{"n_head": 4, "head_dim": 64, "seq_len": 512}
Each number is 128 + 32 x the weight over its row's rms, rounded and kept within 0 to 255. Layers, rows and columns count from 0. The size above them is the row's rms in percent of the matrix's.

# layer 11 attention value, 256x256, rms 0.129, rows 146-172, columns 128-255
size [ 93  98 111  97  91  97 100  95  99  95 102  92 109  90  95  91 103 104  95 106  95  96 103 100  95 101  95]
[[115 106 129 131 137 107 124  97 159 118 159 103 181 143 198 121 173 172  92  88 150  72 170 116 111 125  82 126 163 148 132 182 165 152 114 184 133 166  92 100  74 176 130 114 153  87 190  82 120 118 156 153 130 107 157 119 133 144 138  98  93 167 157 123  67 150 196 120 132 170 112 180  96 112 103 129 133  58 196 127 106 168  95 143  91 116  73 131 126 117 144 145 135 172 136 103 107 168 115 121 215  70 121  98 155 102 140 132 126 161 156 122 115  46 135 100 128 128 152 139  81  61 142 101 119 109  82 164]
 [166 150  86 124 132 111 112 128 162 127 122 105 147 123 126  73 171 161  77 123 138 141 188 137 127 138 111 137 125 126 120 130 115 104 112 117 164 130 118  84 114 120 116 127 132 108 136 148 135 127 107 153 149  78  93 109 130 152 136 166 158 217 153 121 127 167 151  77 133 141  87 143 134 135 104 125 184 134 103 103 134 147 142 187  92 125 123 163 112  70 120 144 103 152 108  71  81 170  96 139 213 112 106  86  94 182 115  97 126 143 130 131 175 106 197 126 152 114 115 114  93  81 135  81 137  93 116  88]
 [ 93 139 147 125 144 142 118 187 170 168  78  59 140 126 176 118  94 125  52 114  72 155 103 134  90 154 159 151 123 162 124 133 119 131 125 133 129 125  50 122 108  88 154 152 117 121 131 126 118 159  77 137 106 147  80 128  55 152 115 158 137  74 151 126  86  59 120 151 133 141 138 114  84 161 115  93  79  65 104 133 131  90 150 105 154  93 151 119 125 150 128 112 138 131  67 141 131 108 161 125 135 115 126 110 159  95 184  82  69 155 139 108  97 185 191 153 176 117 145  95 172 113 120  77 142 121 118  82]
 [181 133 160 150 121 131 117  89 105 158 108  97 207 130  80 133 156 145 181  96 128 128 133 142 185 109 121 155  94 147 125 148  86 134  88 118  87 135 156 155 132  96 147 125 100 101 156 191 100 120 161 147 123  78 160 112 100 142 125 160   9 114 158 220 161 116 139 124 133 121 108  80 197  79 132 120  95 132 145 165 103  86 136 174 136 135 133 109 142 172 175 158 180 115  86 114  96 124 107 143 150 195 126 121 157 134 180 146 151 160  94 148 152 134 126 156  96  68 133  94 156 174 123 137 157 240 150 142]
 [ 88 111 163 110 177 142 119 112 127 122 102 110 176 153 141 164  66 140 129 116  83 129 102 152 137 142 138 122 151 166 125 177 124 177  98 197 123 112  42 152  93 121 194 185 162 142 165 101 140  40 149  74 105 119 122 113 135 123  98 137  79  82 131 188 145 142 182 112 111 126 152 136 100 130 105 129 135 107 148 150 118 164 166 111 140 187 135  81 128 140 122 189 118 164  95 147  94 144 144 118 159 122 127 111 171  72 158 114  82  93  98 117 134 133 129 137 132 134 105  89 147 122 113 121 141 184 139  96]
 [102 158 116 144 160 121 122  78 111  91 153  81 140 136 164 105 156 137 188 161  98 125  83 118 106 146 127 204 136 124 122 120 163 154 173 168 119  81 113  50 101 123 139 110 126  81 137  78 153 135  97 176 102 136 176 169 135 133 147 159  70 112  88  98 117 191 188  76 141  81  82 136 146  95 134 144  93  60 148 131 115 151 114 200 100 132 110 173 106 136 144 159 159  96 155 136  96 165 130 142 191  87 147  83 155 183 131 153 139 111 103 123 107  92 147 129 140 146 183 119 101 118 136 122 124 149 126 173]
 [ 92 198 165 120 142  90 130 103 129 100 134  82 136 105 181 172 201  86 182 122 141 129 174 130 149 125  86 165 136 101 130  72 108 167 116 155 203  84 161 105 133 100 158 140 126  70 134 174 122 144 116 104 148 106  87 152 116 106  90  97 149 104 131 171 134 136 179 104 118 101 116 129 119 132 197 147  72 120 140  85 135  80 182 163 144  87 137  79 125 169 110 128 162 123 151 161 165  96  92 118 165  64 144 160 132 102 167 134 169 142 100 126 104  88 136 135 140 111 123  66 139 149 130 109 157  77  77 101]
 [193 148 150 167 152 113 131 132 100 123 108  85 172 112 128 120 178 153 120  77 101 194 151 110 147 158  60 159 148 124 129 106 100 165 163 134 130 139 122 101 102 145 182 166 111 100  92 119 169 180 151 141 193 164 109  89 121 128  88 131 100 127 158 158  63 123 118 151 114 100 136 123 146 133 109  93  91  74 103 120 111 107 137 172 133  76 107 128 139 105 167 128 162 108 131 158 179 139 120 127 150 108  94 157 169  68 195 186 112 121 141 162  77 125 152  95 124 147 198 125 162 130 140 153 137 156  74 180]
 [104 102 162 114 128 120 133 164  85 138 102 165 132 145 125  79 131  74 176 192 152 101 136 128  71  75 138 158 105 141 135 115 185 110 173 208 111 161 141 115 170  80  69  60 122 120 105  83  91 174 142  70 135 143 120 199 104 114 157 113 139 121 123  52 115  73 125  79 140 163 139 135 128 143 223 157 129  84 148 152 125  76  89 147 103 127 165 154 110 205 111 123 130 141 113 140 159 162 131 122  87 138 158  98 155 141 145 183 155 124 110 119 129 104 102 169 103 174 121 112 147 138 116 144 138 140 207 190]
 [ 69  62  63 132 175 182 109 126 112 114  94  91  89 162  88  66  67 110 101  86  84 108 118 157 129 139  81 159  92 106 114 132 199 172 116  91 137 119 135  83  90 134  95 150 130 114 108 167  97  97 153  99 113 100 152 103 131 105  46 156  89 126 136 147 181  85 125  86 146  85 142  76 103  69 119 154 163 114  81 148 128 112 180 126 157 115  85  91 140 117 167 138 118 134 157 126 152 193 132 136  82 148  80 163 145 127 127  53 127  95 107 123 189 151 113 150 101 125 108 115 117 159 134 106 119 201 112 110]
 [171 150 107  80 127 137 124 125 125 126 119  68 154 125 112 131  89 160 112 155 135 158 176 123 166 140 161 156 139  90 137 142  43 143 160 113 109 114 146 149 111 102 105 115 135 108 185 106 146 168 112 137 112 123  56 167  87 121 182 161 164 168 133 158 111 152 125 107 106 130 105 142 153 153 143 130 133 174 189 104 230 134  98 140  93 118 184 134  87  89  96 116 130  80 105  92  94 124 192 106 111 165 145  98  90 175 166  86 151 186 121 163 163 138 220 132 142  79  84 167 102 149 160 206 150 129  97 140]
 [197  96 132 163 131 101 108 133 120 139 117 181 136 144 103 146 122 111 116  94  83  64  83 101  97 140  77  79  80  92 132 152 102 185  88 121 175 151 111 126 119 145 190  50 126 131  98 134 154 119 119 135  98 103 108  78 146 102  66  98 118 131 177 102 119 148 137 148 111 134 121 128 111  91  76 128 146 141 102 118  96 113 118 124  99 120 101 116 155 173 144 144 153 117 151 175 144  83 118 101  90 143 108 225 118 128  28 116 132 115 166 157 117 147 124  90  93 161 186 142 137 166 138 142 116 156  70 122]
 [ 98 140 159  97 125 148 126 191 161 152 142  71  75 136 153 174 109  76 154 117 157 144 106 134  97 118 155 134 103 116 132  66  82 132 113 149 145 112  44  71 145 123 119 104 141 154 119 158 145 208 178 202 128 114 127 101 105 126 121 211  79 128 181 121  81 122 132 169 138 155 159 143 115 153 163 116 107 129 126 128 152 135  75 173 142 133 165 150 118 162 110 124 161 135 112 116 135  65 175 144 140 177 146 107 198 131 160 145 117 145 156  99 103 150 111 150 154 164 195 105 110  86 109 120 191 150 181  77]
 [ 53  95  79 111  94 132 139 125 106 138 180 162 140 117 183 131 157 168 107  96 116 151 224 101 131 156 114 153 128 125 126 118 118 149 121 147  92 150 102 133 152 174  67 101 126 122 159 208 163 111 156  80 152 105 114 156 163 131 128 156 185 212 154 137 106 143 122 110 111 157 146 188 139 186 147 144 210  82 124 112 163  99  52  61 110 122 117 164  95  77 112 189 111 129 155  67 121 165  83 132 142 133 100 158 136  50 121 157  87 107 137 139 147 158  75 126 145 116 148 184 177 115 112 134 176 115 169 139]
 [216 148  80  93  91 104 130 132  97 127  78 158 160 174 136 201 103 146  63 115 106 107  55 133 190 113 102 115  74 162 141  83  98 137 109 143 142 169 122 172 110 167 139 105 126 116 106  95 158 127 219 134 156  96 153 112 100 141 144 114 117 159 177 107 169 151  69 145 130 110 135  60 170 117  76 112 134 132 132  93 114  99 118 119 145  70 139 168 139 135 143 122 192  99 138  81 176  75 187 125 139 155 133 100 133 136  93 126 100 141 118  66 151 147 114 143  93 175 163 109 167 198 139 127 124  96  94 136]
 [163 118 193 137 107 106 153 152  96 142 146  56 106 138 137 124 142 125 161 158 184 117  91 115  91 118  87 138  93 145 129 115 152 146 199 113 154 119 128 136 150  79 162 131 130 116  54  43 138 109 177  73 148 165  97 112 101 136 121  61 126  93 104 148 145 188 161 170 142 152  57 130 185  79 156 129 108 177 116 133 159 187 119 124 113 141 101 103 129 117 118  54 118 150 128 188 127 146 142 108  87 114 113 121 104 190 155  75 136 106 137 162 150 127 205  82 115 150  72 121 127  99 136 188 106 164 142 101]
 [138 152 178 157  92 113 130  96 102 152 121  98 130 141 139  91  80  77 193 120 192 112 160 150 157 131  95 132 125 144 122 111 144 103 133 156 108 120 126 125 119 172  88 148 138  88 137 154 119 162 134 114 131 169 135 107  91 123 151 224  66 158 161 130 139  96 102 119 147 164 157 113 149 107 148 116 169 199 145 147 122 112 124 124 128 151 135  90 121 158  94 136 154 125 144  73  83 135 160 145 103 213 160 125 156 119 164 158 153 151 131 127 183 121 146 171 101 107 169 134 130 123 110 129 195 238 186  94]
 [189 149 113 109  84 146 133 138 114  93 127 111 105 110 139 150 147 186  99 146 108 151 175 108 106 124 169 116 111 130 127  84 110 136 139  79 124 120 239 188 143 102 144 125 137 136  75 154 130 102 137 158 126 148 103 140 135 119  73 136 147 128 135 145 176 177 140 142 131 119  76 171 148 102 163 127  91 184 118 124 132 122 133 171 175  97 107 165 166 125  97 112  98  67 120 137 137 120  93 167 150 110 131 168  99  76  93 110 151 110 129 156 186 104  60  83 187 124  61 126  64 206 108 104 105  75 115  53]
 [178  68 161  99 141 196 124 165 109 166 136 125 112 142 115 164 133 144  50 161 197 114 122 112  94 104 180 117 125 102 128 140 103 170 169 151 127 129 124 141 140 117 125 145 102 118  91 100  73 126 106 108 129 117 104 123 100 130 166 103 115 181 127  74 192 201 104 124  78 139 113 128 158 105  96 122 139 176 139 111 111 167 128  94  71 176  92 169 144 105 126 103 181 169  96  95  96  92 111 151 137 129  99 104 121 168 129 149 141 142 147 140 180 120 145 104 105 141  95 129 154 105 150 155 125 163 173  87]
 [ 84  77  73 101 124 143 130 137 121 119 122  83  93 118  90 120 107  31 112 130  76 129 111 130  96 108 138 104 150 140 125 148 123  88 163  77 183  82 127 121  99 144 111 161 115 230 156 128 129 122 114 138  65 141 165  98 146  87 112 149 119 146  71  97 131  67 156  98 128 118 100 134 129 112 112 128 158 151  93 112 114 213 186 139 116 138 127 130 124 143  67 123 108 179 144 182 129 127 162 134 125 105 133 120 120 192  93 113 183  88 135 156 134 136 123 146 127  77  90 146 101 120 115 100 101  44 138 155]
 [114 101 119 123 150 127 143 147 147 117 195 127 167 102 128 149 188  90 157 152  96 154 120 111 146 118 169 140 149 100 128 136 143 132  84 138  94 137 161  94 107 104 104 105 142 118 124 143 104 160 150 208 170 164 109 155 179 163 148 182 140 118 129  58 103 107  96  67 149 127  95 152  95 140 136 118  96 136 181 164 139 146 107 211 102 153 141 130  85 126 117 142 103  66 149 140 138  96 106 112 157 105 135  68 120  72  83 164 100 156 129 125  54 124 156  93 170 159 164 202  73 109  84 187 121 102 126 131]
 [ 66  95 123 147 169 134 136 139 152 109 178 106 100 119  93 111 164  97 144 113 113 143 124 115 112 111 144  75 165 104 118 141 178  80 126 141 157 170 138 125 154 101 126 136  81 153  83 161 103 128 100 168 123 147 166 102 112 121 101 126 101  62 121  72  65  73 119 145 128 150 144 193  92 115 116 151 116 149  89 188  83 111 123 167 152 111 110 142 115 156 113 136 118 193 101 168 134 113  49 148 127  79  81 126 134  99 129 169 151 140 145 135 131  96  83 137 160 144 153  99 118  90 102  73 135  86 188 170]
 [122 125 136 140 159 142 126  99 128 105 107 106 168 124 125  80  98 133 143 110  62 107 138 151  84 143 159 148 117 129 138 148 106 136 112 168 173 139  75  22 157 100 158 157 103 121 118 147 123 123  77 160 190 135 151 186 105 123 124 119  88 115 130 132  73  83 138  73 108  99 173 176 157 121 164 134 137  58  96 131 114  99 138 185  96 150 121 106 101 184 127 206 123 150 120 115 115 135 132 114 167 107 149 134 130 160 178 133 149 147 117 108  81 140 127 143 164 110 157 106 144 104 119 102 152 164 127 150]
 [175 114 110  82  93 137 111 103 107 123 125 134 126 154  96 157 116 196  94 143 172 166 149 116 124  85 154 173 140 125 125 133 128  86 128 122  47  82 159 163 105 136  79 108 118 131 125 133 103  79 137 129 106  78 126 132 127 138 138 135  87 190 117  81 200 136 114 104 118 151  84 110  82 113 126 110 199 125  93 103 145 153 123 147 124 182 179 177 136 104  26 103 160  99 145 147  74 203 141 182 157 124  76 121  74 157 104 163 194  93 135 148 150 143 148 123 153 111 121 109 104 151 146 114 132 123 159  97]
 [110  78 112 136 133 164 119 115  84 123  86 169 185 102 214 135 126  64 141 122  53 183 118 117 115 155  85 133 141 148 135 178  86 122 110 161  62 192 175 113 129  96 169 101 129  87 101  98 132 154 194  83 155 155  89 123  99 126  92 195 124 117 153 106 123  52 101  94 143 146 109 108 116  95 130 144 159 133 144 142 147 155 144  68 193 135 171  99 127 109  97 148 145 109 164 111 181  91 183  80 104 112  52 114 140  84  91 171 138 120 113 200 119  95  90 133 131 143 159 168 115 154 132 172 121 186  82 170]
 [ 53 155 164 163 113 129 128 139 179 120 119 129  96 125 167 136 143 158 100 106 119 145 110 113 119 162 153 170 160 176 137 194 151 115 112 174 113  87 114  95 176  99 133  89 117 140 171 104 158 162 138 132  59 165  93 178  92 133 138 134 148  60 119 188  52  84 177 161 127 145 156 135  61 166 125 131 143 100 131 142 172 140  53 141 123 113 186  81 106 125 151 134  92 124  90 166 155 153 140  76  64 150 181  98 128 105 229 120 131 163 124 122  49  92 135 118 154 160 164 126 112  67 132 159 129 144 119 132]
 [135  88 140 108 156  91 142  87 101 130 142  99 229 125 165 137 151 168 137 112 174 165 123 141 185 169 123 105 115 154 135  94 126 161 139 103 114  91  93 185 119 156  86 162 160 159 129 117 169 129 160  56 118 142 167 139 161 177 166  93 123  72 128 125 125 180 112 194 134 124 141 174 176 120  57 111 109 136 141 158 106 158 148 142 119  80 128 180 153 152 154 170 186 109 125 126 105 109  48 157 129 156 115 120 129 110  93 163  72 139 138 171 148  60 135  93 131  83  68 111 172 138 105 152 132 137 101 127]]
# layer 11 attention output (transposed), 256x256, rms 0.0993, rows 146-172, columns 128-255
size [ 93  93 110  94  89  96  95  98  96  97 106  91 106  86  91  87 103 102  94 103  94  99 101 101  90 100  95]
[[131 145 121 104 105 124  93 169 118 144 161 132  77  85 118 173  85 133 143 170 136 141 137 125 133 108 155 138 149  62 255 165 102 141 106 112 165 141 132 115 157 122 169 153 105 137 122 173 113 113 167 128 124  94 176 126 132 141 125  87 134 111 133 146 194 111  93 174  94  91 141  92 148 117 149  70 176 174  60 126 133  62 110 136  83 211 121 162 135 170  55 119  70 132 164 136 171 117 144 130 140 124 138 148  92 125  70 128 151 132 117 147 156 150  79 165  98 120 113 140 142 159 113 114 101 102  84 155]
 [ 78 100 125 156  77 162 130 111 114 170  91 124  85 122  94 171 120 108 177 148 105  85  81 132 125  99 118 101 130 136  47 153  96 131 116 100 136 131 109 175 143 116 111 132 191 150 110 108 138 114  63  82  99 134 146 232 105 120 171  90 162  69 126 119 141 162 122 115 120 118 138 108  78 126 116  97 177 157  89  94  82 135 116 132 144 202 155 176 124 151 108 164  80  86  91 122 109  87 150  82 133 163 155 101 168 103 146  96 134 111 105 136 151  94  92 135 132  89 113 120 146 125 120 123  92 135 134 118]
 [170  53 110 144 125 109 114  96 149 130 104  79 165 128 159 160 134 147  91 114 153 108  84 124  52 129  98  87 104  71 207 175  42 154 130 112  96  87 181  75 161 144  73 100 129 108 173 172 157 150 128 152 148 124 115 126  79 172 137 146 155  91 135 128 111 125 136 122 116 137 111 191 177 118  76 123 124 207 126 162 150 171 119 162 156 121 138 120 176 103 168  79 142 125  98 153 130 124 103 154 117  81 143  30  92 109 120 130 121 185 184 177 119 124 145 119 137 160 136 141 148  99 158 134  91 136 176  98]
 [124 140 108  70 176 168  97 114 156 130 148 101 103 207 157 126 148 164 117 115 143 141 149 124 156 165 152 110 137 167   0 166 149 148 175 114 122 155 112  84 148 109 114  91 111 149 126 160 138 173 146 128 108 158 183  84 119 132 127  59 133 128  98  99 118 134  98 142 139 156 145 143 198 157 111 118  85  62  70 129 165 113 158  82 149  96 155  97 101 101 138  82 110 112 132  65 102 108 167  98  99 105 146 185  94 131 149 106 164 122 123  63 135  86 179 168 138 133  91 184 151 147 131 124 109 116 158 180]
 [151 134 123 140 117 162 125 207 142 142 159 107 115 165 147 148 119 139  82 125 119 138 154 142 109 161 154  96 153 122 192 144 109 136 141  83 128 113 130  79 140 115  86 140 116 172  85 135 107 165 142 134 174 151 197  70 127 160 141 118 129 192 144  58 121 142 130 109 117 133 108  84 191 135 143 124  63 151  86  94 148 136  80 107 203 103 133 123 105 138 128  60  99 159 174  90 132 109  84 152 145  90 100 114 112 166  87 133  68 104 170 175  92 121 191 112 109 145 142 148  59 137 122 185 133 100 144 143]
 [ 95 103 161  69 118 188 174 157 126 156 156 103  79 139 132 123 134 144 118  90 115 108 155 173 147 130 176 125 165  82 150 134 144 122 114  83 146 197 101  90 102 100 148 183 126 159 153 172 150 113 125 132 158 141 181 132 154 147 112  41 147 118 142 122 167 151  84 103 131 165 128  77 124 143 182  52 175 141 110  92 142 104 169 128 117 125 116 133 139 111  71  80  78 126 101 107 132  83 150 132 119 191 129 175 139  60 118  76 199 103  98  93 142 112 148 181 132 125  89 135 149 159 160 107  78 137 109 159]
 [127 105  72 113 150 116 147 129 141 127 184 119 146 125 109  93 142 144 130 131 125 139 187 105 117 114 155 134 171 150 128 187 142 154  76 143 116 176 128 154  65 147 158  85 127 128 129 187 192 149 120 107 116 179 168  60 160 137 126 246 130 146 158 116 124 174  83 154  85 175 139 108 143 124  97 108 220 106  75 121 107 146 176 152  84 132 113 136 100  93 101 139 148 132  59 118 126 143 141  99 113 170  87 151 144 193  93 104 168 163  96 177  99  93  52 141 110 161 128 128 125 158  88 130  46 161 130 192]
 [129  96 105  28 152 125 138 108 168 134 107 108 138 113 155 138 163 111  93 162 173 147 196 154 104 154 138 101 133  74 255 148 137 121 106 147 140 150 133 152 144 116  95 134 107 126 158 140 177 151 144 153 141 133 162 128 156 174 109 111 125  97 160 157 165 154 152 156 108 127 150 173 166 132 161  79 148 165  79 114 149  96 133 160 116 155 115  92 132 113 119  85 146 124 120 130 119 117 161 111 114 127 125 125 111 126 126  84 164 140 100  69 148 147  61 132 149  89  74 167 167 175 136  94  98 153 162 143]
 [129 119 146 178 136 187 155 137 170 127 169 157  81 112  63 132 120  92 129 112 126  90  81 157 148 189 115 127 145 118  48 129 106 101 177 133 127 200  95 100 102  93 172 108 146  83 112 162 137 118 147  74 136 107  79 107 116 133 111 136 114 111 136 110 125 146 153 116 135 128 110 171 126 181 154 172 165 146 137 103 193 153 146  97  91  97 134 164 119  46 156  90 159 191  71 162 153 141 110 174 129 168  61 132 122 146 115 108 130  83  75 137 167 127 166 143 150 105 140 124  96 134 142  83  85 123 106 158]
 [146 145 118 141 157  82 123 124 123 121 157 119 109 150  85 133 128 135 115 142 148  84 165 175 177 132 167 155 153 191   0 124 100 119 112 115 135 174 157 131 195 110 108  75  98 164 192 144 129 133 114 129 106 142 151 129 127 100 182  87 141 156  88  75 117 124 121 148  82 143 144  91 103 125  99 162  74 105 149 150 111 142 123 123 131 117 129  65 100 114  80 124  83 149 135 134  68  68 125 191 132 117 140 112 174 137 147 117 130 142  72 124  93 148 130 160 134 195 151 167 124 138 135 187 155  61 119 170]
 [122 120 158 133 113 180 118 102 136 148  98 132 107  84 117 150 116 117 175 136 150 103  94 106 101 157 142  91  97 147 255 127 225 134 141 120  76 142  97 153 162 153 101 131 166 144 123  92 115  91 131  68  97 156 170 155 121 149  86  53 134  99  77 156 107 144 116 106 116 147 131 128 115 127 151  87 164 140  96 116  99 129 146 144 169 113  78 156 152 155 193  85 117 101  92 116 187 172 143  76 168 143 145 120 140 116 140 115 117 124 106 165 160  93 160 143 123 100 157  87 132  59 144  70  92 141 116  84]
 [127  97 109 123 118 108  97 128 144 150 119  94 116 133 158 120 144 117  75 223 124 158 141 101 154 131 147 147 124 122 218 111 141  78  94 148 117  74 166 118 162 146 122  97 101 141 133 101 140 144 164 133 162 160 143 104 128 174 151 136 107 108  99 162 137  67 141 146  63 130 194 114  93  96 202 115 114 135 144 147 141 109 131 106 118 164 136 102  93 117  96 167 133 104 168  90 126 146 133 127 128  88  72 150 171 103 171 149 156 172 132  62  83 107 100  62 114 138 100 147 114 108 119 136 198 119 142 146]
 [ 65 120 144 164 144 102 125  85  96 108 123 111 208 115 175 140 138 146  78 112 128 123  88 148  95 147  95  82 112  68 187 139 126 151 194  47 157 109 126 124 118  63 131 111 134 109 114 121  93  91 169 111 122 202 131  84 191 163  85 114 199 124 120 158  89 143 153  99 146 199 139 132 153 144  85 127  92 162  93 125 125 111 185  97 131 129  90  90 172  94 188 106 133  48 152 108 122 123 104 125 145  82 122 142  91 115 123  89 115 122 109 156 150 104 129 131 127 125  82 126 111 122 129 110  71 125 133 142]
 [133 114 157 125 160 114 144  96  60 135  73 177 142  69 113 114 154  91 115 178 169 105 109 106 130 121 117 155 148 133 114 113 113  97 155 120 135 130  98 160 115 173 126 110 118 128 101  82  55  97 119 116 119  89 157  94 147 135 115  64 110 105  94  62 121 124 204 141 119 138 100 124  85 124 174  94  85 208 114 112  97 121 132 133 135 160 133 123 140 143  92  91 117 170 134 122 166 153 122 118 147 129 116  56 173 186 104  92  91 116  85 210 172 168 109 137 148  90 106 158  99 129 144 120 128  94 102  98]
 [130 147  96 124 139 118 127 109 120 117 102 133 111 105 142 113 112 100 121 140 138 138 139 107 161 158  97 144 135 144 255 117 157 154 150 128 154 107 161 149 159 144 107 108 106 154 153 161 100 158 189 134 142 163 141 183  53  98  49 117  83 106  58 157 134  91 115  68 132 138 156 156 115  96 167 169 140 165 125  92 106 154 140  75 155 134 154  64 117 146  81 142 174 113 150 162  80 143 127 109 101  82 114 145 141 155 151 111 112 209 143 114  72 132 104 152 151 127 121 174 121 121 124  56 122 144 148  81]
 [125 114 106 121 131 149 134 149 158 119 162 174 114 100  85 101 155 128 129  87 124  93 192 169 165 187 153 103 129 121 255  99 171 111 102 151 118 117  95 176  67 110  55 148 176  96 101 116 161  84 112 126 112 157  70 151 129 118  82 171 131 161 125 179  98  94  97  77 134 114 199 148 101 141 136 103 142 128 185 118 156 138 144 133  92 158 118 148 109 127 129 143 118 128 122  91 122  92 131 127 166 138  91 207 115  68 113 157 158 135  90 125  96 144 158 152 108 119 154 145 123 144 152 141 172 158 125  70]
 [112 144 144 139 152 118 128 109 138 104 137 133 123 175 111 131 101 136 149 106 111 160  74 150 104 157 130  75 103 135   0 106 156 120 150 128 153 180 106 141 132 119 122 132 123 109 112  84  63 113 146 102 121 148 113 101 152 154  98  81 171 168 121 137  97 155 120 116 161 188 123 150 128 168 125 140  95 129  76  97 121 107 150 120 105  81 130 114 159 119 142 108 125 143 156 167 122 157 118 114 136  43  96 148 108 111  97 118 114  60 128 114 139 107 166 137  98  99  98  93 146 173 128  94 118  90 100 131]
 [102  75 105 133 115 138 116  99 126 131 139 152 135 114  86  96 152 154 138 157  97 122 112 134 159  72  89 182 143 157 137 152  90 138  54 155 100 117 142 163 119 141 107  88 113 118 128 109 197 113  64 127 160 188 107 139 107 124 187 138 176  94  62 108 121 120 126 179 129 134 166 130 132 137  99 194 131  94 108 145 155 134 119 143  75 199 106 126  98  98 165 126 129  64 128 141 121  55 151  81 152 179 151 147 152 138 108 119 186 151  86 125  97 108 159 103  97 119 109 135 166  77 144 152 171 141 162  92]
 [163 144  72 119  64  99 104 138 145 101 116 161 155  67 132 160 162 102 152 127  67 146  92 138 158 154  74 141 193 140 164 145 144  28 175 168 142  91 102 134 180 180 135 140 158  99  93 103 164 111 144 101  90 160 144 133 136 115  98 113 137  73 107 132  88  89 173 131 147  99 187  89 103 121 130  71 125 140 179 100 116 148  52 141 160 164 122 163  89 176 106 155 124 100 172 130 122  72 136  87 164 183  86 204 164 117 175 105  61  84 155 145 109  78 124 105 143  70 158 137 121 138 125 130 129 123 131 127]
 [107 135 163 183 137 103 163 115 130  93 158  96 126  67 105 133 125 181 145 153 115 139  97 147 123  53 142 151 131 124 107  57 109 160  94 150 112 141 168 109  78 140 135 164 143 125 129 132 150 136 154 132 150 110 156 172 161 133 166 151 175 166 150 159 122 107  64 164 123 154 136 116  67 134  99 157 123 136 164 158 137 147 167 199  59 154 145 161 123 141 153 225 155 138 135  95  89  85 100 198  85 102 126 151 112 118 105 188 107  82 129 115 101 134 150 107  87 141 127  72 117 128 105 149 120 132 148 150]
 [ 89 124 143 132 105 162 108 122  95 134 136 119  99 179 125 118 142 135 152 113 154 131  92 129  99 141 131 117  96  93 255 129  83 109 135 136 101 110 108 114 127 121 129 150 146  84 153  67 144 102  89  91 102 168 107 135 126 138 168  85 127 123 154 183 168 212  89  88  78 113 112  83 133 170 150  69 150 137  71 100 117 152 172 137 154 150 141 149 168  96 153  62 111 100 134 119 113 127 169 129 141 183 143 110 138 181 115  78 183 154 107 100 182  87 111  92 109 147  80 135 150 149 175  91 136 159  95  82]
 [113 131  92 146 134 105 134 152 122 117 126 118 150 146 131 120 147 146 115 136 101 167 112 155 134  89 143 151 133  98   0 126  55 141 118 121 138 119 163 125 105 105 193 141 115  72 120 148 160 127 166 160 155  96  89  97 144  87 200 206 138 156 177 141 153 147 165 154 172 116 111  96 167 141 101 163 116 145 122 143 125 168 123 166  52 140 165 136 121  68 153 155 133 151 119 133  59 100 120 138 116 132 122 140 103 132 152 152 122 124 152  91 136 156 121  95 131 139  90 137 107 181  96 201 125 129 132 157]
 [128  95 172 129 149 169 158 147 182 176 103  65 122 202 137 151 103 143  99  95 161 143  96 143 117 136 168  92 140 132 235 124 103 114 165 125 124 165 119 109 128 155 161 157 130 132 124 157 125 122 129 101 125 119 183  92 146 212 180  93 133 117 200  99 181 178 144 151 115 129  92 127 157 136 162 117 151 148  70  68 123 142 148  87 150 101 127 126 114  90 109  98 134 153 112  85 133 121 132 158 117 183  77 117  77 130 123 116 100 115 134 141 143 142 112 136  88 139 124 182 132 173 146 164  58 130 142 201]
 [126 157 151 140 106 139 123 107 131  84 120 138 131  47 111 145 124  83 182 155 122 128 114 108 158 105  85 115 140 162  17 130 137  97 143 151 142 153 122 120 143 154 114 144 156 144 130 137 121 163  72 100 126 164 160 165  88 126 131  92 123  92  55  95  82 119 120 127 122 140 114 117  90 131 139  88 154  69 220 127 111 124 154 141 147 155 125 196 117 167  87 180 116 128 138 120 146  32 139 101 100 151 151 113 186 143 124  74 133  67 143  99 100 144 157 127  77  51 166 109 184  94 149  94 138 151 143 142]
 [151 108 110 178 108  94  83 153 123 143 103  99  61 169  87 147 120 136 112 123 175 130 141 140 141 150 115 158  79 122 255 178  66 100 166 102 102 136 134 158 142 121 149 113 142 115 165 152 133 133 128 123 162 147 156 125 136 146 126  70 115 168  91  80 154 162 179 113  63 126 136 150 162 166 133 158 108 142  43 119 144 140 117 170 162 129 167 123 106 112 160 103 150 152 131 149 147 176 127 219 156  63 152 142 134 147 162 109 120 130 152  83 129 114 170 103 117 152  87 101  57  87 167  82 175  35  78  96]
 [158 131 142 119 115 139 136 155 146 150 136 108 133 179 162 124 110  81 129 104 146  79 169 117  66 145 112 103 103  43 201 102  77 170 181  86  79 122 132 121  92  73 139 150 117  87 111 130 107 140 138 129 149  77 102  59 165 133 149 130 113 198 169 133 125 171 160  94 147 107  45 168 164 109 110 117  76 133  98 107 128 158 165 121 111  99  98 170 140  64 210 101 136 154  83 121 170 188  96 147 159  62 130 118  83 103 129 147  89 121 191 176 151 100 164 120 120 144 145  98  98 121 109 132 164 121  98 102]
 [178 120 120  76 154 196 108 186 114  92 187 144 117 115 150 126 153 148  93 142 152 154 146 116 150 115 163 104 125 129 255 164 115 126 112 166 104 113 137 119 153 136 141 154 105 144  96 104 100  80 131 163 136 125 128 119 118  91 106 125 102 159 143 135 105 144  93  91 178 107 165 176 141 161 173  89 101 185 153 143 179  95 102 141 157 165 103  95 134 195  94  86  97 132 155 103 127 116 145  56 104 140  96 117  85 130 123 141 169  98  86 117  92 136 116  88 165 112  66 145 124 145  90  86 129 146 122  74]]